python train.py --n_layer=12 --d_model=256 --n_head=2 --n_kv_head=2 --head_dim=128 --d_mlp=704 --vocab_size=8192 --activation="swiglu" --norm="rmsnorm" --norm_place="pre" --norm_eps=1e-05 --positions="rope" --rope_base=10000.0 --rope_fraction=1.0 --qk_norm=false --attn_scale=0.0884 --bias="none" --tie_embeddings=false --parallel_block=false --extras=["capped logits"] --init="uniform" --init_std_qkv=0.0437 --init_std_o=0.0 --init_std_up=0.0437 --init_std_down=0.0 --optimizer="soap_variant" --lr=0.00295 --beta1=0.95 --beta2=0.98 --weight_decay=0.1 --lr_head=0.0069 --warmup_steps=200 --schedule="wsd" --decay_fraction=0.766 --decay_shape="linear" --final_lr_fraction=0.0 --batch_tokens=[65536, 131072, 196608] --seq_len=512 --doc_mask=true --train_tokens=901400000 --steps=7774 --dataset="wikipedia_en"
Each number is 50 + 12 x the weight over its row's rms, rounded and kept within 0 to 99. Layers, rows and columns count from 0. The size before them is the row's rms in percent of the matrix's.

# layer 4 MLP down, 256x704, rms 0.142, rows 77-95, columns 528-703
099:38 48 52 55 73 70 45 48 55 39 48 56 51 55 20 79 55 73 56 41 43 41 18 55 40 45 56 64 51 41 52 39 41 52 44 39 47 43 43 45 66 46 62 94 48 35 45 60 47 47 43 55 55 61 49 60 64 45 48 58 59 58 53 51 30 48 53 35 43 46 51 59 23 57 33 69 46 65 55 50 58 35 49 36 46 24 51 47 62 55 61 46 69 63 49 34 72 56 52 70 39 52 48 57 54 49 61 55 35 51 51 41 54 54 48 48 56 54 47 55 52 34 47 44 45 70 51 54 65 79 42 47 58 69 19 32 43 50 50 45 61 58 68 33 28 58 48 62 32 68 74 46 43 54 45 53 62 60 58 43 61 57 69 47 68 39 60 74 62 83 63 57 71 52 52 43
096:58 58 55 57 31 39 43 52 41 54 49 56 37 47 81 49 46 46 50 58 49 40 43 67 58 40 37 49 83 41 50 39 53 42 47 74 35 32 43 43 67 47 52 51 71 51 50 45 41 49 41 48 39 47 43 44 49 49 46 58 43 51 52 53 39 49 49 40 32 37 38 52 53 56 36 59 53 50 55 63 50 70 43 52 80 41 30 92 58 64 37 42 69 37 41 38 52 39 47 56 42 41 47 44 42 68 54 56 26 42 39 56 42 42 57 50 38 45 57 53 52 38 43 45 78 62 69 56 43 47 38 45 33 77 54 43 59 28 46 42 55 42 64 54 52 40 48 54 64 31 37 70 50 18 36 52 45 65 59 21 55 49 75 41 55 48 44 47 41 37 49 49 56 51 55 60
101:60 59 53 38 42 45 46 66 60 54 42 73 41 53 43 42 47 64 74 44 40 28 71 51 45 48 52 59 51 53 44 48 76 62 38 47 48 43 60 41 50 53 58 49 58 36 40 61 44 45 67 64 49 37 65 47 57 48 72 45 36 38 72 68 68 33 70 22 47 35 39 59 61 35 65 53 65 67 35 48 59 57 56 60 59 56 52 57 51 50 48 46 49 55 55 57 42 70 55 51 55 43 30 36 57 57 53 67 66 45 54 37 55 63 56 45 49 42 42 40 64 58 39 66 37 40 43 45 60 38 54 36 29 29 64 55 65 48 49 58 66 64 56 53 42 54 50 35 35 54 55 43 62 50 47 44 69 40 52 26 29 35 46 51 43 34 61 53 58 42 51 43 57 44 41 39
102:50 36 73 43 49 49 34 62 58 69 62 50 43 53 27 48 63 66 75 57 54 38 43 37 56 48 30 48 46 45 51 43 53 48 39 54 60 53 68 60 63 33 41 76 78 42 45 60 43 40 60 61 45 48 27 58 37 44 50 52 54 50 41 49 37 33 58 53 49 52 33 62 66 62 41 43 38 33 48 56 51 51 53 61 50 51 67 64 38 63 42 54 39 49 63 40 40 65 69 59 52 45 55 63 40 60 35 32 46 49 60 55 44 46 40 44 37 47 51 43 29 84 35 82 54 62 70 33 51 37 58 49 54 59 55 59 54 43 45 45 51 43 44 35 66 78 53 36 60 48 59 63 41 60 52 52 52 45 45 49 55 51 61 46 63 33 66 61 35 52 25 61 80 63 36 56
098:33 57 48 61 50 40 61 53 43 60 72 65 58 54 66 33 40 52 44 49 53 51 27 42 63 62 39 41 48 60 79 42 54 34 34 51 29 22 42 43 43 58 66 39 74 52 37 63 37 63 36 56 51 41 43 57 61 43 49 55 27 48 40 43 43 46 40 41 68 31 55 36 42 54 66 50 56 39 46 70 68 57 53 51 55 41 43 37 39 56 33 56 41 57 59 48 69 55 58 59 36 55 40 53 65 28 51 63 49 57 59 67 46 52 64 46 44 62 55 53 32 52 61 34 69 48 58 45 56 31 63 42 53 60 67 57 47 37 43 53 42 54 55 59 55 71 56 62 52 59 57 42 48 37 51 66 51 53 80 43 42 47 69 45 75 48 51 43 46 48 63 38 45 59 47 78
107:58 49 19 50 49 42 49 54 27 49 40 45 23 42 52 63 61 60 60 32 53 54 40 51 60 60 55 64 51 39 40 33 52 29 52 53 47 62 66 54 50 42 52 29 38 49 51 63 54 58 35 42 78 71 57 46 59 35 67 57 53 60 35 50 55 75 37 38 36 49 53 49 46 32 55 60 57 45 52 48 22 61 31 48 52 73 44 34 51 56 64 60 38 32 51 24 39 38 44 41 62 44 30 38 37 36 52 40 48 68 52 38 35 58 34 49 28 55 43 61 53 48 82 53 32 42 69 54 41 67 52 40 67 69 50 54 68 57 43 71 37 43 73 40 46 60 62 47 56 60 55 47 51 50 56 38 51 34 51 48 51 48 69 42 67 46 31 33 65 57 42 61 59 41 49 37
101:52 80 44 55 46 65 45 59 37 53 42 33 44 50 54 49 40 68 50 55 37 45 61 46 57 58 65 51 42 59 48 59 38 77 59 55 63 69 39 49 43 50 44 42 44 75 60 41 48 35 50 67 60 42 54 37 45 60 59 52 52 58 37 44 57 51 34 47 31 51 67 46 51 59 46 69 57 73 28 48 56 27 60 53 42 59 73 53 63 22 48 57 43 40 42 28 65 45 69 46 47 44 45 32 59 50 42 48 58 61 24 68 50 58 42 52 40 55 77 57 70 46 52 39 43 64 35 72 42 53 29 54 43 60 45 53 55 58 53 75 71 60 50 47 20 55 48 38 42 43 64 51 58 43 51 62 50 73 52 44 58 62 48 60 45 51 65 32 54 69 39 48 34 52 42 52
103:34 45 55 53 52 50 52 74 57 45 50 44 33 33 46 35 51 19 36 72 45 69 29 50 59 55 53 51 41 44 57 64 52 48 59 36 30 38 47 66 65 50 47 30 48 55 66 41 37 66 61 50 48 51 61 29 52 56 74 75 47 38 32 44 72 59 68 35 62 31 34 67 55 68 43 39 60 54 62 74 41 57 45 44 38 51 45 90 50 41 39 41 74 55 45 63 50 54 41 68 50 28 65 73 45 54 57 43 40 33 51 45 37 39 49 34 55 53 44 45 40 53 63 36 43 58 46 55 57 55 45 57 62 60 47 58 42 42 60 21 57 64 48 45 64 43 61 52 66 36 38 52 79 42 37 54 64 33 47 79 41 36 47 45 39 44 56 46 55 32 32 32 51 49 53 57
103:69 61 67 55 53 59 38 56 34 48 53 35 45 45 52 52 52 47 52 50 61 33 51 43 33 72 50 53 56 44 70 40 53 54 58 49 45 50 60 60 57 62 41 45 61 50 59 69 69 74 41 65 53 50 44 73 38 70 41 37 44 53 81 33 39 57 34 51 58 54 61 51 59 56 44 56 50 54 45 53 50 58 40 35 36 31 56 77 46 47 22 32 41 47 41 52 36 60 50 42 54 28 39 43 51 49 43 58 59 63 59 43 58 38 65 48 47 48 50 53 53 55 56 40 65 45 67 54 32 53 53 69 40 67 18 53 35 39 27 43 36 33 48 49 55 71 49 53 39 50 37 43 66 50 40 51 70 42 64 43 75 40 62 53 44 37 76 40 48 47 55 56 54 18 19 61
098:47 49 34 58 46 16 57 39 66 62 29 43 52 52 57 29 44 42 53 52 74 64 47 41 67 72 47 36 57 40 41 48 51 41 39 63 75 51 48 43 50 62 62 47 52 33 56 42 44 36 52 49 34 30 84 63 51 56 47 54 61 60 31 55 45 72 26 46 40 45 47 54 39 44 41 69 56 43 52 47 55 48 58 41 49 43 49 29 46 33 48 45 52 44 38 56 55 48 49 44 59 46 49 47 56 25 35 41 54 73 38 49 50 34 53 66 31 64 66 58 56 24 51 38 29 56 44 48 42 43 58 49 33 40 46 42 44 32 24 50 69 45 46 42 33 32 78 75 64 39 67 32 44 46 49 45 49 55 56 53 56 51 59 64 45 69 27 74 49 70 46 29 70 64 44 50
094:42 41 48 66 26 42 33 66 59 77 60 34 46 43 21 41 67 43 42 60 28 75 47 43 47 66 48 44 31 49 44 45 47 59 65 47 54 47 60 37 42 52 61 32 51 51 49 61 60 58 47 45 45 45 46 55 45 45 31 62 56 85 44 48 31 68 36 36 63 52 52 57 33 57 67 61 51 53 40 66 59 64 48 45 68 74 38 58 56 48 67 68 41 37 50 61 39 32 32 52 44 47 46 68 50 61 53 58 47 41 49 42 60 46 40 29 41 38 66 43 43 50 45 48 39 53 61 51 41 53 43 59 75 67 30 63 41 45 54 52 58 56 65 60 44 33 43 56 46 48 62 49 55 48 38 63 67 46 53 51 50 57 56 52 51 42 47 68 50 46 51 36 52 56 40 54
098:65 54 51 46 52 48 57 59 55 71 44 53 53 52 65 64 37 62 49 38 48 54 49 49 68 60 67 63 55 41 44 40 55 26 42 53 78 60 44 65 27 36 46 44 58 62 66 38 53 52 37 31 53 37 34 38 54 59 43 37 79 43 64 66 46 41 61 40 55 58 40 58 56 74 53 26 71 30 54 50 33 58 83 54 41 40 30 37 68 33 39 21 38 39 48 52 45 59 64 29 37 43 61 48 44 63 72 60 62 34 71 42 69 42 53 57 62 43 53 68 62 40 35 33 55 61 61 57 37 71 47 49 34 51 49 43 41 46 58 53 36 55 38 65 33 63 68 21 65 51 49 52 39 44 47 71 50 60 43 45 66 72 42 73 59 44 57 58 49 75 57 62 37 72 69 37
100:69 53 65 64 59 54 59 50 77 67 46 56 50 61 46 58 48 59 42 62 21 36 52 38 35 57 44 52 50 68 43 48 54 62 51 58 31 53 48 43 62 65 39 35 36 51 59 61 60 64 65 62 52 50 52 47 51 48 68 60 47 51 43 42 61 50 46 41 51 41 39 68 54 50 51 64 55 46 48 55 69 59 46 62 45 42 69 56 57 47 49 57 59 52 56 43 37 24 63 53 44 51 29 63 71 54 26 61 65 47 55 43 23 51 46 42 30 67 36 42 43 44 45 37 60 45 40 51 34 63 47 50 81 51 43 43 49 41 49 42 34 35 68 53 20 54 67 74 54 49 51 50 72 62 67 73 47 41 60 53 39 42 54 47 63 53 65 58 41 61 39 50 62 37 85 51
105:42 43 44 57 65 48 51 42 38 30 47 55 63 54 41 63 46 45 34 74 63 40 74 78 56 50 54 43 53 49 43 71 49 44 56 48 41 42 66 51 37 30 53 42 63 67 56 53 28 63 39 39 67 33 54 44 46 57 43 35 60 83 40 45 43 50 54 46 37 47 60 52 54 50 61 36 42 55 64 29 42 63 74 26 62 33 57 37 54 68 32 54 41 53 60 69 49 44 46 25 46 47 27 56 54 47 47 48 54 37 61 59 41 47 76 58 54 75 77 38 39 50 42 37 69 51 29 56 71 31 57 70 43 58 43 52 49 53 51 44 44 44 49 34 43 67 59 51 51 22 51 56 40 60 72 62 35 76 64 41 22 69 29 43 63 47 41 53 52 57 57 47 42 15 60 28
101:45 64 65 48 62 50 53 34 44 50 33 54 59 51 40 60 63 51 51 53 60 16 51 45 55 41 60 54 57 29 62 59 46 70 37 59 47 69 51 62 71 27 44 46 57 51 49 36 48 33 41 32 47 54 59 69 47 39 53 51 45 25 68 44 61 40 29 53 41 24 46 42 65 51 33 59 48 63 53 31 48 40 77 43 17 51 63 24 46 48 33 51 54 45 29 39 47 62 33 48 55 39 46 56 41 38 31 64 36 63 54 66 53 48 50 61 69 57 47 42 62 51 53 53 48 41 46 53 56 50 47 54 58 34 47 51 55 39 37 41 57 85 48 53 36 65 40 32 72 51 48 48 57 35 46 41 62 59 66 48 77 40 50 32 61 41 62 22 52 58 43 71 42 46 27 50
099:54 33 63 33 44 62 55 52 47 46 61 42 50 67 50 72 37 38 15 71 25 24 54 71 48 52 52 44 47 22 39 41 50 42 64 52 39 38 57 53 47 50 32 66 61 69 72 51 42 48 69 47 65 45 50 31 59 57 48 43 74 68 58 59 52 51 47 79 57 36 30 42 51 52 43 41 37 67 56 46 39 67 56 65 59 53 39 25 27 41 79 56 39 65 46 62 35 43 49 42 58 45 43 60 30 46 54 37 52 40 47 52 66 45 37 59 67 49 37 54 51 51 52 43 75 63 54 29 61 53 48 31 59 60 48 62 66 60 59 50 54 32 60 44 54 55 55 42 53 40 54 39 61 33 58 60 35 56 35 55 46 72 33 68 51 45 46 62 47 37 73 54 57 64 62 71
106:49 55 45 33 53 46 51 48 31 62 59 37 49 41 43 37 51 48 54 28 47 34 66 33 40 50 46 34 42 48 51 31 39 61 70 47 17 43 68 42 43 37 58 61 57 35 50 50 45 58 70 56 51 52 65 52 56 48 49 45 53 15 61 32 66 51 55 49 43 66 62 60 36 44 50 65 58 27 40 47 64 67 50 42 36 62 57 73 63 45 51 54 53 59 60 45 35 54 64 46 30 43 49 64 40 58 73 41 74 61 48 59 62 44 56 54 57 52 48 48 47 40 53 55 42 26 51 66 48 53 53 37 50 36 74 51 33 45 52 44 56 61 40 55 49 48 61 52 73 50 41 62 51 65 48 53 46 46 39 56 59 47 65 64 46 41 53 60 36 52 29 48 30 42 55 43
099:43 52 41 49 49 46 60 60 73 61 37 61 46 61 37 72 56 49 75 48 52 74 56 46 61 61 37 46 32 50 51 54 48 63 58 41 43 51 44 51 73 47 57 72 49 59 43 43 46 54 36 29 45 53 56 32 44 59 60 44 28 36 59 65 39 59 51 61 38 47 46 49 61 19 54 48 68 53 64 59 46 43 46 71 51 72 61 72 65 44 42 49 34 46 55 60 52 46 72 37 56 56 24 55 63 51 58 60 49 43 89 38 61 39 49 47 50 50 38 46 48 27 52 68 51 42 46 34 56 42 56 57 45 19 61 43 59 51 40 48 50 44 40 43 56 52 44 40 48 39 58 53 31 63 59 28 38 43 33 39 43 48 48 68 63 31 63 37 53 76 64 43 41 66 45 64
107:69 68 59 50 30 37 63 37 45 58 42 49 63 62 51 51 44 35 68 27 53 35 50 63 51 41 61 49 58 52 45 49 58 43 45 32 52 56 49 51 42 49 61 66 50 35 56 54 48 30 56 58 37 47 21 37 42 45 48 51 57 52 42 56 45 50 76 53 45 57 51 25 32 57 46 54 67 63 57 55 47 46 66 70 37 59 43 68 35 16 61 50 39 63 41 51 44 38 45 50 60 70 46 47 54 58 50 53 41 43 46 77 58 56 53 56 59 48 56 51 55 57 37 51 34 48 26 39 32 40 57 37 35 36 70 62 77 67 34 64 65 43 44 40 54 42 53 37 36 60 65 52 62 53 44 51 47 47 48 43 50 54 25 54 51 64 61 60 51 43 73 35 54 46 58 34